config = dict(
    num_hidden_layers=13,
    hidden_size=128,
    num_attention_heads=4,
    num_key_value_heads=4,
    head_dim=32,
    intermediate_size=384,
    vocab_size=4096,
    hidden_act='tanh_gelu',
    norm='layernorm',
    norm_place='pre',
    norm_eps=1e-05,
    positions='learned',
    qk_norm=False,
    attn_scale=0.177,
    bias='all',
    tie_word_embeddings=True,
    parallel_block=False,
    init='normal',
    init_std_qkv=0.0442,
    init_std_o=0.00866,
    init_std_up=0.0442,
    init_std_down=0.00866,
    optimizer='muon_variant',
    learning_rate=0.00984,
    lr_mult_o=2.0,
    beta1=0.9,
    lr_head=0.00492,
    max_grad_norm=1.0,
    warmup_steps=200,
    schedule='wsd',
    decay_fraction=0.679,
    decay_shape='linear',
    final_lr_fraction=0.05,
    batch_tokens=16384,
    max_seq_len=1024,
    doc_mask=True,
    train_tokens=118200000,
    max_steps=7215,
    dataset='wikipedia_en',
)
Each number is 500 + 40 x the weight over its row's rms, rounded and kept within 0 to 999. Layers, rows and columns count from 0. Numbers have three digits each. The size before them is the row's rms in percent of the matrix's.

# up: layer 9 MLP up, 384x128, rms 0.179, rows 28-47, columns 64-127
# down: layer 9 MLP down (transposed), 384x128, rms 0.0662, rows 28-47, columns 64-127
up28 103:500478483500519575503468470515522532519565531480499432542542518494500537593512513407522492515389553471484481423494486478437547489482502491543505569484489468511495556450445508520504520446587512
down28 095:485417507475504495503451527476564517489493453423478489519464454440542485443525480547539573539526536448463451510552471457485596473578552502513482566528523487531531539516484510483529489545482505
up29 100:454517549496514479538538555514559447465506496480456486467497439416550463485507547459492462445525530528520549553500488591483532508490544518482459480466443526524465547479499483511519486457447506
down29 099:468494419466548458457454516514546548546537486484492429518516477514521479529520487523477505500524431464556474458557422450423456528489482546513516482568483518465448488547535541481567475495428463
up30 098:460497504507462506495519489570477526500482490554539528483483582471493517472571504539453448498451560483470502484521520532493498462411441489486368545511544519542582518492526549568509557547523515
down30 099:504458522496535458486469479550483493491542479516487493498548500530466539501516496459598513492550496599532474466539539444521594483516471445554524481482474477491509487510482543499476434475447447
up31 095:517485494502511515486518390528535443488499465502527502524480594497510547524504487507470440483445478510493453571468522472432523499496474527536506602466482569475563496525548430545527475433476495
down31 095:538503564522499517478495436541463489440470456545456546559499456592554464506496515518516467485499523442469507503437415514564518492456555479433469473526571409518554513439489501559534557599562456
up32 101:449468522447557475440484452445488458531479444512500538474521460505405572484478533431573545515539516524533498517497430507521463578502522495447527547542432524495467556491483460539556476507535473
down32 102:546497489505539536485509491492436519415447474553579520471566525514502437442467533491579537555546510481534505555569516438447517492480528533496524523521528450531541495518458515531541582519579488
up33 103:500480448534497506540514503519557509459526469473508506461526513441526541481556540546482537542501467543424448450554549464548585526496468489522486477522468442549515518546441588470467495489531462
down33 096:474457460533481463466496434581481504565531471530491559483486508576464472532395562511532484521531495506508479416430445543547472499538561465470547433538526525481444511467482558491508479476467546
up34 111:496509447511449521600503432548515545548505521533511529504554477488491520487505512526568486435456460479547517467463508483506503546528504500524542493458509500498465552485506498396493463490533543
down34 118:479535505446506525446524456425573527466501488500540526541453571515432458515427490460576491525497523491438493492515474540430414555522580467532470506470456506418513507504490486502543557503439493
up35 110:488510484425523569479546484467486490445529475518496451457463479431449487526551522419536459515520565490441487498449510470494565479528429517554555471493548531521464455499427534435591487441463451
down35 131:559475471491481517461532496486424501582560485475523484442567494493484448481409521435552506473432542445533527460498493533540513472554531489508500489489561478496479522517512461402542492525461550
up36 111:517530457598476544559461521586453470502455515535479486406511482510513516489554446466530503563524574508494475545484469540508515575488477500396440520456475541495490503518547424441519502525459441
down36 100:419482538427442438570447489492562484453538500481492514505467463472543494479496498457448489451478471492577482534450470503498511484548475570409495521462475523499462472479454491505547479538439466
up37 097:440473469452525473489498522463458508482549521519541502497487464508552595407469520576531475510493542434515550476523535494505521484506481541487514541497543542455472563517516476522438544477511426
down37 092:419458472525486431557509462439458502506502586490508394517515496502538541504467540554489516515506497511453490529468479570497473572553516530576462533461488536484448463476492450534550440502527552
up38 104:462485533514504522526575434496489465547516504370429436515491524448502514444538449545564503504490471508510534536485530517477419474505429555516460506481557518509490520476442513477598520508522519
down38 102:549486453521538531501539503459463540517544511481536508578442491396535515511466527541493510520474462466546509463505462455514475500512438582432490493532468488542491605502550532550535438458458535
up39 089:502500598574540487525507508505444508522546490486517481540514475439515461505485518526509485484479525513547480545485530580534586517529407510506482413457481466467464556534614523492484540480521524
down39 089:474513479552485497442505557517539566518508496520527466497427498489519562547481462472498475517484553472497510399529519462401435516550546506551497522459527561475499512442442545527541502493508472
up40 102:491444484580479511542485534498436513536544462560454451562469525517512481512461538487517453536441500496527475546525468495435498514497546536523511502469473488520532481458451482490446547548452493
down40 101:560426482462573510532509490475531498507554557505555447463586516443422503513516519525425434447496523534450490434498511484517509399561463488530555506464464456530524504558573489541461532513544490
up41 103:472470485440505476563478463525455528520523548471506470500474459491552557462540517542453488540512550532536475558510444484489541516464446473498450525497469537481451456455521482439520633536443557
down41 102:503509426492500521559456501458555458584546503442430469489498453510521467491434488522456524493556470507532488485510446493512515465559525479433474452557508552491499479465649504483474561482493473
up42 106:493509552530470502495536529515490502523530458458611461525489528411449468523536504591504510458499521466459481524510453521486506428480488482562511474505545551488507479477528503433569418549464373
down42 100:523481487483528491574548543511458534522552480524500431482491517408471470419502554546525573490482515481467498509526531460530502450504417489531547473576442540522571526502528505509552536527471481
up43 106:471458582501544539469505529558488533511515486537485556532480562424517482531526466459476454578545509446516489493490491482503496575477496453502470442486532510530513456478522542450384408525529553
down43 105:451493471492509553523493487543520467513424555464524521487425521560510542484479481438504496535562515484486523483510519439523481426501474500449496552486430534514378546472493519497559479498529528
up44 088:474544506536454466466485458495450493463577471503550467548514556581544552575527429495510417463539528603497514563543556532451532562452563514463462476538501456571470475452496542516522484533479514
down44 094:538486503480494449564504473507478474563517512558528522499530552496513578474436556490557596485428611578399457523403564505499506451517471496475486497468555488458491452581520454493536502497486515
up45 094:622544480475470456517479432513476484553468519460540493501512483487496530508444490520567571441464549560517527547542434501469520450515489629459518535505528463462564490547476524490519449574499494
down45 092:532545460486401458489446553480447510522431481502482463428455484517500516521540513502489444474551454470547502537462513538551567527542443463585478514420516548536504482520536463557434501450532471
up46 104:518479566417441507522502486525529533569541570502481488495508539503465567543555499449453514555492485509524441504546526520491490494544440526513469433523425554530507548450495480486499613509569478
down46 108:517560476555527446542426496415469516548474498474483460521504449544507473529481545422513521496529532508515511519555534456558432469493505460485419455465435448469456509451549522503428549511455442
up47 098:477448483538529493474451520506472511494482448552552573549457490541559450490484411522500496453463483476528514476518471445488494512472500486541525508524444471511443485500550468427483482495545499
down47 093:385490509478456498506541472495561515502511574498465512493475509465515603497518502414542500531504519514581552481440521485536473425477465473566535474507466470507506499534525535568458481484501494